config.toml
n_layer = 16
d_model = 576
n_head = 7
n_kv_head = 7
head_dim = 64
d_mlp = 1920
vocab_size = 8192
activation = "geglu"
norm = "rmsnorm"
norm_place = "pre"
norm_eps = 1e-06
positions = "rope"
rope_base = 10000.0
rope_fraction = 0.5
qk_norm = false
attn_scale = 0.125
bias = "none"
tie_embeddings = true
parallel_block = false
init = "uniform"
init_std_qkv = 0.0227
init_std_o = 0.0
init_std_up = 0.0227
init_std_down = 0.0
optimizer = "soap_variant"
lr = 0.00254
lr_mult_up = 1.25
beta1 = 0.95
beta2 = 0.95
lr_head = 0.007
grad_clip = 1.0
warmup_steps = 200
schedule = "wsd"
decay_fraction = 0.736
decay_shape = "linear"
final_lr_fraction = 0.0
batch_tokens = 262144
seq_len = 512
doc_mask = true
train_tokens = 902600000
steps = 3444
dataset = "wikipedia_en"
Each number is 200 + 20 x the weight over its row's rms, rounded and kept within 0 to 999. Layers, rows and columns count from 0. The size before them is the row's rms in percent of the matrix's.

# k: layer 11 attention key, 448x576, rms 0.0554, rows 52-63, columns 256-319
# q: layer 11 attention query, 448x576, rms 0.0546, rows 53-63, columns 256-319
# v: layer 11 attention value, 448x576, rms 0.0726, rows 0-40, columns 256-319
# o: layer 11 attention output (transposed), 448x576, rms 0.0852, rows 0-40, columns 256-319
k52,094,224,194,183,208,191,214,166,210,219,176,202,231,187,197,235,213,202,194,199,198,193,158,215,207,194,187,190,213,207,207,177,190,201,164,222,244,190,216,161,213,168,197,216,188,164,204,192,210,201,191,199,194,169,225,185,176,195,221,196,197,222,196,203,208
q53,093,205,194,178,242,226,187,182,164,207,237,208,189,191,190,184,176,203,209,202,225,196,225,213,229,189,210,166,204,182,195,190,205,226,221,206,196,242,203,223,203,222,200,174,210,170,206,184,227,193,233,179,194,171,229,232,223,192,225,209,201,245,163,172,204
k53,095,189,188,190,212,179,214,208,206,208,162,184,182,181,212,181,233,190,195,239,165,192,190,202,174,199,184,198,239,207,226,161,196,210,217,218,205,199,207,209,191,194,226,200,207,185,225,196,215,216,190,205,186,199,223,215,160,213,180,206,211,222,182,195,211
q54,085,222,185,185,217,225,184,209,219,198,177,187,172,205,203,198,206,168,195,193,181,205,207,219,182,180,196,215,174,218,207,168,219,208,158,244,215,230,190,148,224,188,165,185,211,177,169,184,221,183,215,190,195,177,185,197,207,172,211,210,221,230,235,218,215
k54,086,197,228,203,180,222,209,178,199,219,153,229,224,182,172,212,216,218,197,207,195,172,195,207,219,167,163,203,221,185,209,240,177,202,245,180,199,199,202,206,219,199,207,203,189,200,180,172,198,236,175,188,193,153,191,190,221,195,209,203,193,180,190,197,173
q55,087,188,203,170,186,187,201,205,197,224,216,194,184,201,212,193,203,202,216,219,169,199,193,164,215,194,210,177,191,197,207,191,188,211,217,224,191,191,205,220,206,204,175,193,184,229,220,169,206,195,228,218,198,212,180,203,193,222,189,234,225,158,178,199,194
k55,088,217,205,251,219,230,194,210,190,223,166,227,199,186,228,202,175,209,196,157,200,240,220,197,207,204,205,173,171,244,223,200,169,235,219,199,229,203,192,223,192,231,209,185,204,199,227,219,177,220,205,178,197,183,222,184,200,201,189,177,178,179,211,219,167
q56,091,181,214,202,188,219,182,197,141,208,173,202,193,209,186,186,220,203,163,184,219,207,198,218,162,192,229,197,207,183,193,217,179,218,212,218,214,174,219,181,192,200,187,212,206,235,227,208,187,195,227,199,200,204,181,194,185,198,211,226,185,165,180,195,208
k56,092,184,185,188,172,232,220,155,216,202,185,191,175,210,215,238,173,196,254,245,201,217,175,158,208,208,204,203,196,210,219,187,197,187,173,177,178,223,174,187,187,221,213,202,230,187,211,210,194,193,188,185,190,190,193,215,222,226,200,203,210,213,245,198,170
q57,089,199,201,185,189,253,168,184,207,203,209,199,185,185,178,218,208,211,256,207,189,202,215,213,161,207,182,201,203,230,217,191,247,182,196,173,200,184,214,209,202,206,190,232,171,185,156,172,234,199,249,201,198,209,181,238,241,204,193,203,240,199,186,198,185
k57,103,222,201,210,218,211,213,173,201,232,185,171,220,234,213,191,231,184,174,207,192,189,202,200,201,191,208,194,180,212,193,180,203,214,206,175,183,225,200,184,173,197,202,184,203,197,253,172,184,217,185,165,188,178,198,212,176,197,210,213,190,187,186,196,241
q58,089,208,193,219,185,211,192,240,201,212,182,216,221,195,189,177,201,196,214,178,205,201,110,213,177,195,231,207,200,201,214,200,221,198,230,190,186,202,221,242,221,204,192,205,222,138,190,168,223,198,215,205,183,233,232,221,201,212,186,198,171,229,199,217,186
k58,089,163,180,169,213,207,189,194,237,188,196,201,198,174,177,218,211,211,250,176,210,161,202,221,230,270,208,195,200,190,174,190,225,222,177,207,201,218,191,177,193,218,182,193,219,200,197,217,191,230,229,214,209,167,160,210,193,227,187,171,205,182,215,224,216
q59,093,207,182,186,218,177,179,189,181,204,201,225,212,216,226,208,203,193,203,211,199,207,188,233,175,213,231,212,174,215,168,215,166,232,198,205,208,204,188,224,209,195,195,212,179,197,161,196,186,220,151,206,214,206,158,202,207,206,168,195,182,246,191,193,197
k59,094,240,220,194,176,188,199,177,204,215,229,183,207,171,182,197,199,212,190,215,209,207,197,205,229,190,204,197,223,182,209,186,194,220,215,220,223,184,222,214,192,168,258,178,176,224,207,219,207,171,216,223,204,138,216,189,178,201,194,161,205,175,177,186,161
q60,092,199,188,194,209,185,191,204,219,215,183,216,193,228,182,212,190,228,200,239,164,196,200,180,215,192,194,216,182,185,195,186,179,193,192,220,202,223,207,175,225,191,169,175,188,220,185,209,157,200,218,181,216,201,207,212,234,186,215,205,194,203,206,172,196
k60,093,194,204,226,193,232,210,196,217,232,209,209,195,179,219,219,201,200,200,194,207,201,200,210,204,188,187,192,209,233,223,217,144,209,185,213,198,190,230,227,195,188,191,222,218,226,174,188,183,214,191,195,187,205,198,223,172,195,211,201,194,190,178,194,190
q61,090,212,184,213,187,233,202,216,185,196,207,193,223,190,203,214,215,205,188,184,245,195,204,208,202,143,218,193,209,189,179,190,221,176,204,194,241,208,191,194,193,181,189,204,208,217,217,191,232,199,219,194,213,216,206,226,194,236,189,190,149,245,172,157,199
k61,090,182,206,213,225,174,233,240,190,207,216,251,215,197,234,216,215,259,189,220,175,172,219,191,199,172,241,210,211,191,189,205,192,190,203,205,175,188,212,198,188,189,220,225,208,162,175,178,204,201,196,196,213,175,202,212,226,192,211,181,240,177,235,192,227
q62,090,203,223,194,178,179,199,207,196,224,204,206,229,185,198,200,228,159,214,177,165,199,159,198,194,232,214,256,186,213,176,190,175,181,221,201,206,211,202,212,195,174,183,176,226,206,219,192,216,181,179,228,216,168,174,214,200,251,209,190,192,232,188,201,244
k62,090,213,175,190,212,210,193,196,211,200,209,220,208,212,248,195,218,213,190,195,200,192,185,174,187,215,218,160,146,199,213,186,193,209,221,173,204,192,223,179,220,222,220,221,230,195,235,217,175,233,190,211,181,232,204,204,220,238,194,205,249,176,185,211,172
q63,087,197,233,189,210,191,194,191,173,185,180,175,166,221,185,196,191,178,203,167,188,207,221,201,212,201,190,222,216,205,195,179,172,233,195,212,196,223,213,214,194,205,179,181,170,200,228,183,210,197,206,166,213,214,218,189,173,176,203,204,193,210,208,203,188
k63,092,190,206,197,230,254,206,192,203,241,215,199,204,196,215,206,214,209,209,198,197,206,154,200,189,175,156,169,205,256,183,185,214,172,192,225,207,166,199,229,199,165,174,235,184,182,214,174,228,214,162,213,209,218,184,198,201,214,188,212,199,219,205,228,200
v0,099,201,221,217,224,165,186,234,180,212,181,205,194,196,196,212,202,184,184,203,192,216,189,200,201,191,234,226,196,199,181,213,183,207,189,206,222,246,161,208,176,190,200,201,213,223,208,225,222,194,164,228,181,208,184,183,223,193,198,188,238,187,154,169,185
o0,093,197,183,222,250,224,209,238,187,225,193,207,183,194,167,204,171,193,233,202,184,220,202,200,214,158,189,201,204,210,208,248,219,251,216,187,212,198,178,222,162,229,222,233,193,199,218,205,200,202,172,217,210,212,201,193,265,196,192,222,231,207,195,200,213
v1,109,201,217,182,152,238,207,201,145,190,203,198,168,217,196,159,169,185,231,198,200,244,226,170,192,216,204,206,226,209,174,190,214,193,225,205,230,179,195,231,209,210,190,213,195,233,223,207,218,192,224,215,200,200,208,166,188,189,218,176,187,202,198,214,191
o1,096,168,235,193,156,191,229,203,150,206,178,177,212,228,179,171,197,188,211,180,192,228,205,202,186,236,202,206,205,228,201,166,185,198,187,196,181,183,215,220,234,210,159,201,206,189,209,217,207,207,188,169,209,201,188,193,206,178,207,206,160,192,218,203,169
v2,106,177,177,233,234,184,196,175,183,204,184,208,172,196,195,236,185,204,196,209,187,198,201,208,205,200,204,187,200,203,182,209,167,200,193,219,218,192,172,227,196,210,193,181,196,225,193,191,153,198,158,241,213,201,206,219,187,196,230,209,213,222,206,181,177
o2,099,163,166,216,208,203,230,181,212,207,167,197,162,230,209,200,187,203,218,238,171,212,188,196,204,179,206,216,199,221,182,239,165,221,207,234,233,198,187,209,199,211,204,172,168,208,196,207,185,160,186,222,186,219,210,217,166,161,187,200,220,232,197,179,196
v3,104,197,174,185,214,202,218,168,222,211,182,241,200,140,190,223,210,221,194,200,193,199,208,213,222,195,204,208,193,201,188,188,195,182,185,171,202,181,210,175,201,214,177,201,189,189,144,178,172,191,198,199,202,190,214,178,205,212,180,197,200,195,198,176,172
o3,092,178,229,189,199,180,184,222,205,245,197,214,217,190,172,195,214,203,223,191,167,200,176,196,217,230,194,174,226,216,196,197,203,189,186,171,201,209,170,219,198,200,195,213,190,182,186,201,211,173,208,224,173,206,209,201,198,201,192,191,211,169,215,187,182
v4,094,219,208,225,184,185,147,234,214,188,226,196,204,218,237,212,184,204,191,193,212,183,206,169,190,197,195,205,226,198,180,228,213,194,201,195,193,173,195,166,211,162,224,209,206,206,211,222,189,202,202,170,224,220,198,218,214,224,197,203,235,183,177,237,185
o4,093,205,217,197,224,175,190,220,206,201,198,167,175,201,232,206,183,209,169,243,192,188,259,200,214,203,200,208,212,207,173,209,180,191,191,212,238,209,176,146,204,206,208,220,202,190,151,196,189,191,210,159,215,230,210,209,218,222,198,191,173,183,185,215,211
v5,102,215,229,193,198,231,202,192,243,206,201,178,168,216,191,195,185,207,220,184,213,200,203,188,228,189,215,187,194,219,196,207,214,199,211,159,184,198,218,210,162,231,196,188,200,194,212,208,202,193,213,187,186,231,191,221,218,191,196,175,205,233,196,209,197
o5,096,235,199,213,207,231,202,207,239,208,218,211,180,217,205,206,179,212,231,197,233,224,213,186,179,229,225,183,209,214,184,203,212,215,223,155,183,197,187,211,173,216,226,180,216,196,210,205,173,186,183,202,193,217,188,213,210,180,209,188,172,205,194,195,200
v6,110,183,231,181,174,202,167,216,192,192,209,184,211,207,207,154,205,220,213,196,205,217,239,149,179,202,198,170,210,213,216,209,194,182,138,179,168,196,216,209,222,179,193,211,181,234,191,248,189,199,180,197,193,173,188,197,180,201,205,246,206,209,200,177,169
o6,101,211,241,187,177,189,206,187,190,190,216,172,178,214,211,202,222,179,191,180,207,197,198,183,189,222,216,223,217,246,232,191,172,182,183,184,204,213,189,195,212,197,191,194,208,184,180,197,182,230,200,179,188,181,218,206,243,181,202,230,240,155,189,178,187
v7,103,185,161,186,212,224,201,223,218,234,239,180,151,211,194,222,190,247,219,223,201,183,203,178,181,190,166,182,196,228,207,171,229,199,199,195,189,190,232,195,192,197,195,167,197,190,164,194,215,200,221,180,211,246,184,190,214,232,200,215,181,184,212,214,193
o7,097,193,220,197,219,210,198,222,201,230,252,194,177,212,202,203,188,203,197,234,184,199,206,198,201,193,171,161,183,203,205,166,194,181,219,237,221,176,207,231,165,171,208,174,195,217,178,199,212,158,191,200,205,217,204,218,216,205,222,205,157,179,192,224,193
v8,107,194,229,199,193,207,198,212,214,184,198,231,180,205,201,225,186,194,211,200,220,222,198,187,203,212,196,221,197,189,198,140,203,206,183,181,203,162,232,186,228,177,188,212,195,186,201,211,203,217,185,187,194,249,191,170,235,199,212,210,186,136,224,177,205
o8,098,200,238,183,206,190,203,194,136,213,193,201,165,213,222,213,191,186,166,201,190,153,201,221,210,196,190,214,224,169,231,153,200,149,197,190,223,189,232,212,192,205,233,208,195,160,200,194,190,188,176,188,211,202,205,213,176,197,201,179,217,190,194,186,208
v9,103,224,203,191,240,200,197,194,222,193,218,207,208,223,184,191,183,174,242,181,164,193,206,192,220,192,220,205,220,205,212,218,209,185,185,231,188,238,196,210,194,203,196,188,233,179,180,182,148,190,192,219,190,156,222,219,174,189,214,204,181,189,187,207,185
o9,099,220,188,236,188,192,195,192,210,220,216,214,202,186,173,229,164,169,194,182,187,219,201,154,230,205,173,170,221,211,208,175,197,209,193,190,164,200,195,198,204,214,210,203,214,187,227,203,221,226,186,175,199,196,228,232,172,193,192,191,195,176,209,184,188
v10,107,200,203,209,208,195,208,178,234,205,215,147,197,218,196,216,220,195,185,159,183,172,203,191,217,183,201,203,197,200,223,192,169,189,194,195,203,200,183,211,190,210,179,217,218,203,210,223,137,210,180,230,162,198,202,198,178,195,172,199,177,205,186,189,257
o10,092,197,210,160,169,182,201,192,191,207,200,188,210,227,223,201,199,215,222,180,181,190,197,204,199,175,192,149,215,186,206,181,166,184,184,216,192,218,184,189,185,210,215,203,206,214,222,238,181,166,164,199,174,209,185,197,194,225,160,188,182,206,178,193,183
v11,104,197,192,205,203,174,186,180,211,236,218,207,186,196,211,179,205,207,178,180,169,202,229,183,236,228,191,164,231,226,190,182,178,202,166,259,224,212,191,209,193,177,190,180,189,224,195,204,157,206,178,222,227,209,236,173,182,167,242,206,200,211,225,200,164
o11,096,199,183,202,208,210,209,185,200,235,193,201,221,193,186,177,199,198,203,199,197,189,198,180,204,173,179,169,211,219,201,183,205,235,178,233,202,216,196,192,224,191,219,201,194,238,195,196,204,215,204,201,213,199,191,197,189,194,216,224,230,212,231,182,184
v12,108,202,189,208,176,189,230,191,180,219,204,165,218,217,181,222,190,211,206,158,204,196,193,185,182,215,177,206,180,186,199,193,232,166,210,210,205,203,197,174,218,173,183,202,244,196,228,185,154,191,229,195,223,212,189,191,209,196,200,227,196,183,205,167,230
o12,100,188,198,197,191,198,193,190,173,189,200,201,216,209,229,236,165,203,192,202,207,171,178,188,201,223,190,171,185,180,196,184,222,140,202,221,169,179,195,195,230,209,183,193,197,229,211,208,170,184,202,166,196,210,198,199,209,200,209,181,190,177,187,209,196
v13,104,197,228,179,181,197,222,199,194,238,202,223,233,205,203,234,200,205,228,193,201,179,189,177,149,217,187,241,185,199,187,224,258,195,185,231,220,212,213,195,179,172,205,212,209,203,220,217,205,199,207,195,193,212,186,219,200,192,168,174,198,161,196,213,227
o13,095,213,241,190,210,186,204,174,178,191,227,198,249,220,223,200,214,239,214,189,200,216,212,215,190,233,167,213,203,193,185,228,228,171,167,174,181,179,220,176,191,166,194,204,215,220,176,202,192,170,209,195,182,197,164,208,201,182,212,157,205,188,198,224,215
v14,098,209,197,206,212,197,206,191,201,184,188,179,208,212,193,166,206,183,212,214,203,138,217,198,199,202,172,227,218,224,209,210,192,197,189,189,180,202,179,208,186,206,201,209,210,230,183,191,210,187,210,206,190,193,241,163,183,223,238,202,177,202,204,233,218
o14,091,201,178,230,195,167,201,173,231,209,188,175,205,219,207,182,212,227,165,221,170,166,178,199,204,169,186,168,198,195,188,224,189,163,198,181,159,192,212,191,228,192,183,197,173,242,161,198,204,177,212,168,188,209,216,166,178,226,254,168,157,179,191,201,220
v15,110,187,178,190,221,197,189,237,201,195,228,211,182,168,204,196,197,194,209,239,184,228,168,201,199,208,195,206,191,221,195,189,222,224,155,216,196,190,208,208,216,221,244,233,213,232,161,189,232,199,202,176,200,246,210,208,214,193,211,207,197,226,206,192,182
o15,100,190,164,175,213,191,181,178,208,177,203,195,209,172,215,210,169,187,191,200,181,228,218,232,195,220,190,216,210,237,201,198,185,164,181,228,185,239,208,213,191,217,185,219,192,251,180,207,212,194,219,210,186,196,206,183,190,208,208,190,171,251,152,209,208
v16,110,182,210,197,234,227,196,155,198,169,187,175,203,208,213,203,217,217,193,181,195,214,190,198,216,192,173,187,208,192,193,197,249,196,183,199,169,173,215,201,211,205,224,185,195,235,167,192,183,197,232,215,268,165,189,170,207,211,194,203,191,199,211,222,208
o16,097,201,238,223,193,188,170,207,214,227,207,158,202,200,231,196,203,190,195,173,197,190,192,201,196,209,175,215,215,173,192,179,179,170,161,225,235,173,188,177,189,202,190,204,194,200,179,205,194,197,216,210,219,197,186,195,207,171,208,201,195,195,232,231,195
v17,096,183,227,200,238,211,211,196,202,204,193,214,222,200,193,181,214,208,215,209,185,194,226,220,206,205,244,225,201,216,213,188,183,182,211,203,194,199,208,207,169,242,207,158,189,191,205,242,198,200,217,217,215,194,170,221,174,182,155,206,198,186,191,203,196
o17,092,206,168,213,221,224,205,179,189,188,218,183,219,196,193,170,173,200,181,205,178,221,183,214,228,226,209,174,200,193,211,193,174,235,211,188,190,219,191,192,174,218,199,160,188,198,226,217,185,205,223,211,225,173,155,178,177,190,199,217,229,158,206,143,204
v18,102,185,200,201,173,214,205,200,199,205,206,208,210,192,163,201,195,206,211,187,264,233,205,220,171,207,191,259,215,191,181,235,203,210,210,186,177,200,206,179,180,238,217,207,209,191,199,198,221,192,217,207,205,186,168,195,209,202,222,242,226,182,173,214,224
o18,095,179,166,193,173,213,206,174,194,205,226,217,185,200,158,225,225,212,212,224,246,243,201,215,185,219,213,235,235,183,222,202,209,239,198,148,184,245,185,172,197,240,215,221,190,199,206,210,203,169,197,220,194,203,178,181,196,203,203,244,196,182,195,206,183
v19,105,179,176,173,244,220,196,202,208,205,206,217,216,195,200,209,224,215,204,221,221,226,189,223,174,222,204,189,206,211,200,211,219,187,162,193,159,180,210,201,235,199,193,194,201,192,206,200,198,203,187,218,174,206,186,221,209,234,196,162,192,191,252,215,179
o19,098,172,188,192,220,208,238,256,203,182,185,180,192,188,197,237,222,229,178,190,225,229,216,224,223,191,191,181,223,168,234,214,179,132,153,208,174,170,182,168,207,243,195,198,187,167,222,209,191,220,185,209,196,195,218,198,172,229,206,198,168,205,207,195,187
v20,096,186,232,190,226,174,194,184,219,237,207,191,219,207,222,211,205,161,181,218,224,193,198,219,186,204,213,257,183,175,209,186,163,205,229,190,224,212,170,206,177,182,192,203,231,166,259,217,192,205,218,198,214,185,206,211,228,173,173,210,223,213,188,179,228
o20,090,178,214,153,192,181,220,207,171,199,178,207,251,250,223,211,220,150,182,211,216,208,184,200,234,209,199,233,190,200,187,195,183,200,206,184,200,168,195,173,178,210,197,206,241,209,231,204,187,186,221,212,181,194,179,205,214,206,180,188,227,218,179,224,219
v21,105,233,214,211,235,199,216,202,227,204,182,223,186,221,210,208,200,171,198,219,178,170,192,242,221,194,230,221,198,227,182,175,205,204,210,199,197,189,210,215,218,186,202,205,205,190,188,175,175,188,206,225,197,190,194,230,201,193,202,211,167,259,222,188,206
o21,094,210,206,209,203,187,180,160,237,170,169,194,179,184,226,183,211,189,192,197,186,202,220,223,204,232,215,181,220,227,172,181,188,226,199,167,183,184,231,199,199,184,150,227,175,214,212,194,205,218,169,185,247,179,198,247,171,198,218,177,194,264,216,187,211
v22,095,193,209,192,191,216,201,212,218,228,172,200,193,214,182,219,192,161,213,206,183,177,242,195,183,182,193,216,217,180,211,206,192,188,206,211,229,226,209,187,168,201,200,201,216,231,163,177,201,200,199,205,166,243,173,210,246,199,212,216,197,229,213,209,194
o22,091,190,225,225,205,216,172,224,214,200,180,212,185,182,186,182,227,192,214,234,194,153,184,202,201,199,191,199,200,205,222,211,191,193,198,205,177,174,243,206,189,201,204,193,175,208,188,200,208,193,215,186,170,207,166,191,246,174,225,219,213,229,184,226,207
v23,105,201,181,180,243,195,190,165,200,172,208,207,206,190,236,204,189,196,173,191,189,197,149,184,210,210,200,193,199,169,226,219,219,213,168,200,191,195,198,188,191,206,199,215,166,195,149,176,211,206,212,206,199,218,217,222,202,211,201,249,200,236,188,218,204
o23,093,202,192,143,200,202,206,149,185,203,165,191,211,189,223,209,210,191,191,189,200,225,208,158,188,197,211,208,202,186,222,165,228,185,188,215,184,206,201,192,213,214,158,194,152,206,176,166,214,186,222,184,193,191,204,210,199,214,185,225,210,212,212,204,173
v24,102,201,199,201,173,195,196,199,214,197,201,191,206,182,167,211,202,194,195,207,215,183,181,154,193,234,176,217,209,207,157,216,225,188,224,203,187,221,219,204,207,212,192,211,193,182,197,234,230,196,196,150,212,218,215,197,170,187,209,213,198,263,207,227,200
o24,096,193,200,188,166,201,172,209,201,224,195,225,217,178,187,202,208,185,223,216,199,197,156,209,180,232,172,212,193,193,190,205,201,157,223,209,215,230,209,213,204,229,201,210,194,186,203,213,219,154,194,161,194,199,180,201,146,180,204,248,192,234,175,200,168
v25,094,231,187,181,191,203,203,187,226,213,229,232,213,218,198,171,230,225,192,181,239,221,176,191,196,191,178,213,198,168,215,191,219,209,184,211,201,198,223,224,198,194,210,194,216,180,169,184,198,220,183,170,219,163,192,179,204,178,153,223,224,190,206,200,219
o25,088,209,171,182,167,216,221,209,185,210,208,221,213,226,187,213,167,179,199,176,215,209,194,197,193,202,186,204,220,156,204,196,204,181,199,183,199,217,180,226,187,218,223,177,187,174,183,170,216,191,177,183,197,189,198,185,194,162,176,225,200,206,179,185,227
v26,108,217,231,199,181,191,232,197,186,212,176,220,226,201,195,227,212,193,207,215,222,170,155,233,198,244,203,210,200,194,192,191,186,174,165,152,203,186,163,198,276,224,224,206,218,191,179,200,205,203,226,202,213,225,198,202,190,213,223,159,210,201,189,194,159
o26,097,215,197,181,208,179,201,207,213,212,163,192,212,204,183,204,199,189,181,203,200,208,213,206,192,231,191,194,209,181,197,208,231,169,197,176,218,204,178,182,260,214,189,242,181,221,194,219,198,235,206,213,214,222,200,225,193,224,198,200,224,198,186,182,186
v27,100,214,177,214,202,168,192,197,204,192,214,219,230,211,219,209,201,196,163,213,233,183,192,222,223,222,190,194,193,222,200,192,172,185,151,225,196,192,194,218,204,190,199,199,205,171,189,203,204,206,176,166,224,211,222,212,165,207,204,233,209,175,190,173,201
o27,091,194,170,192,179,193,206,222,190,168,227,181,205,213,202,185,188,205,192,231,219,193,204,211,197,196,229,213,197,181,197,184,166,178,210,214,173,205,198,172,194,197,189,249,213,187,173,202,174,202,169,158,209,188,191,216,164,216,181,216,220,202,204,195,196
v28,093,219,180,206,189,232,216,187,217,187,196,214,175,183,204,185,194,172,199,159,200,155,184,210,188,176,224,190,201,227,217,217,195,205,207,205,184,243,204,230,218,182,166,203,143,252,154,168,229,203,242,184,200,187,197,204,244,183,201,204,162,204,195,190,177
o28,089,211,185,201,185,208,182,164,206,202,188,206,226,177,197,206,191,217,199,222,201,190,223,214,214,181,161,166,194,230,189,183,210,190,185,219,210,230,209,261,192,229,197,196,179,208,161,189,223,208,209,192,217,200,188,211,234,186,188,208,141,220,196,213,182
v29,098,198,229,200,190,221,197,227,180,219,220,194,198,177,152,185,197,168,193,179,176,222,176,184,201,196,205,175,194,172,199,234,178,216,211,166,232,241,211,182,189,234,189,220,241,254,229,203,194,193,202,239,188,203,208,188,226,204,191,201,191,179,187,166,166
o29,094,166,200,229,179,207,227,192,184,215,207,217,188,170,198,191,176,208,177,215,179,219,197,189,188,195,197,193,207,186,200,219,182,184,218,200,190,197,224,184,153,216,220,182,222,233,227,189,218,150,207,217,187,216,193,169,180,171,188,204,194,167,198,169,171
v30,099,184,206,180,205,194,175,174,196,211,216,203,203,263,187,185,193,194,207,230,161,171,224,163,189,208,178,204,215,228,202,198,192,191,214,184,201,199,158,191,234,218,215,199,201,216,139,187,226,200,217,212,187,185,200,219,188,214,214,196,208,207,210,196,204
o30,096,195,222,191,210,180,195,172,209,199,218,207,167,220,202,203,190,199,217,215,187,177,211,184,201,194,204,232,200,196,199,205,204,186,193,190,188,216,172,209,225,192,174,186,211,221,165,190,195,182,221,164,183,185,166,206,171,212,190,235,220,201,190,169,176
v31,102,249,201,213,167,178,197,193,226,216,185,201,191,182,219,166,183,198,204,193,178,216,210,228,246,219,180,184,199,205,186,183,229,212,203,197,174,176,166,201,199,233,192,182,184,197,172,208,198,211,181,203,167,164,193,177,215,237,168,220,148,187,172,176,166
o31,094,224,215,191,199,192,187,200,228,224,170,185,184,196,242,211,198,225,217,224,209,187,190,205,199,200,222,178,223,176,193,202,216,214,212,189,252,199,190,201,199,245,200,235,195,188,212,202,196,218,196,178,163,182,216,201,174,235,198,191,173,218,238,186,195
v32,094,186,187,197,203,242,185,194,178,196,230,201,202,206,194,171,206,197,172,197,167,203,209,216,212,215,222,214,196,212,209,190,217,170,258,179,187,196,170,219,180,183,197,200,200,206,180,185,216,189,157,218,237,194,204,166,209,183,172,173,205,204,223,203,213
o32,091,242,190,205,203,246,182,239,189,212,204,193,203,237,198,206,190,206,207,213,182,196,224,195,202,203,180,167,225,193,218,198,217,161,193,168,220,232,164,208,221,190,217,182,230,163,196,195,211,192,173,243,197,209,204,208,220,194,222,173,166,229,203,191,183
v33,105,191,203,214,178,205,218,178,208,200,178,205,226,198,170,169,203,186,191,184,184,170,167,191,211,201,194,202,196,187,185,181,185,192,203,216,192,238,182,207,201,181,197,205,185,195,225,154,175,200,170,203,202,201,266,211,197,227,213,204,181,207,174,175,220
o33,097,155,203,237,191,220,204,194,211,191,220,208,215,158,179,202,172,229,178,198,186,197,207,195,168,188,217,219,227,183,168,194,203,197,221,227,219,200,204,201,229,185,209,211,189,206,197,217,197,237,194,190,180,177,222,215,212,170,180,181,210,206,193,194,211
v34,102,198,159,204,199,176,167,225,203,203,194,210,182,215,199,205,213,187,189,175,217,164,210,213,208,212,227,215,221,209,186,207,177,175,235,159,228,229,174,182,193,199,202,214,211,192,205,214,189,177,196,215,179,186,213,217,181,212,199,203,177,210,188,207,187
o34,099,181,207,188,193,188,188,198,216,191,178,208,200,194,188,189,204,222,198,200,226,188,195,175,191,200,191,199,202,174,172,217,171,184,185,156,194,217,240,207,180,209,154,228,191,202,221,252,159,178,209,190,167,226,197,228,183,174,196,204,166,204,221,193,211
v35,103,179,190,194,212,181,189,143,270,193,231,218,205,167,224,248,218,247,185,215,250,182,186,230,174,206,208,195,149,205,200,181,184,184,220,191,212,189,195,168,169,160,202,227,236,216,189,204,190,195,184,192,176,230,205,208,193,198,178,226,198,218,185,187,189
o35,096,217,196,197,226,176,232,198,168,210,206,223,193,184,202,212,210,209,172,193,207,190,199,189,219,199,194,210,165,198,175,182,175,179,211,185,191,212,227,231,200,234,215,207,203,165,189,206,199,207,191,198,178,185,198,211,174,215,204,201,218,198,195,221,224
v36,098,177,214,205,190,169,208,208,219,236,193,171,220,162,202,233,221,135,204,217,197,190,175,206,201,214,206,191,209,208,166,168,191,215,202,181,217,205,176,185,225,200,188,162,209,171,239,171,196,201,192,265,188,211,185,173,176,213,215,183,236,222,224,161,227
o36,090,192,181,221,207,215,185,187,254,206,174,177,212,189,198,215,217,183,189,195,209,168,187,216,228,214,206,218,173,157,193,204,209,226,187,196,192,190,193,189,210,234,204,223,197,194,227,210,195,220,191,232,210,210,210,175,195,184,180,179,223,225,202,221,230
v37,104,202,216,216,214,234,186,199,208,182,189,182,196,221,211,180,185,183,198,214,186,205,191,162,202,189,208,208,210,171,192,196,236,189,147,197,208,232,238,185,209,191,198,203,173,189,218,173,181,189,187,207,192,206,209,221,182,217,195,191,156,216,195,200,264
o37,095,181,220,185,200,153,238,202,204,194,211,196,210,207,253,215,170,204,218,204,215,214,176,186,188,190,188,205,235,188,178,229,189,208,184,215,225,239,195,168,233,225,203,176,179,185,197,198,212,224,195,189,182,206,191,253,200,224,196,201,172,143,198,202,191
v38,097,196,183,205,210,178,182,199,250,209,216,199,186,234,205,211,183,184,209,237,219,220,232,198,204,224,210,159,189,225,195,234,220,187,220,207,190,153,162,174,199,224,207,195,195,158,171,156,171,197,205,217,184,188,185,195,196,180,154,209,192,223,227,188,236
o38,090,211,194,191,225,212,187,221,207,212,217,206,184,181,189,227,172,186,201,224,193,194,241,165,190,228,194,183,214,203,238,214,191,209,187,189,177,212,216,205,208,214,203,196,214,213,190,201,192,161,207,201,190,205,226,186,190,191,242,174,198,201,192,164,240
v39,103,198,226,200,223,197,170,207,212,205,186,202,215,211,203,172,190,205,189,194,218,202,181,194,205,177,183,169,206,223,262,212,215,238,210,201,201,179,193,193,186,160,240,169,202,206,194,190,180,198,198,204,200,198,202,218,219,193,200,209,209,188,191,190,228
o39,094,173,196,186,221,187,200,210,193,209,195,188,194,190,208,206,155,199,180,203,252,221,153,201,225,190,173,179,218,204,221,214,227,209,182,203,213,225,192,207,185,171,237,156,211,195,201,192,171,212,204,207,172,187,178,196,212,193,200,190,217,153,237,156,167
v40,093,231,176,205,207,185,166,177,180,212,197,254,209,219,195,221,188,194,215,225,206,232,191,222,171,236,231,206,215,232,201,184,194,199,249,205,196,213,194,166,226,184,201,172,195,146,210,222,197,204,186,204,217,178,183,164,199,222,218,186,215,192,198,177,179
o40,089,212,198,192,200,199,178,159,212,239,173,207,197,228,153,181,202,206,184,219,191,250,228,188,190,187,234,223,195,208,209,180,212,146,149,193,196,175,224,179,200,189,208,185,224,166,219,215,219,203,181,189,204,195,188,182,198,156,217,194,216,187,193,185,219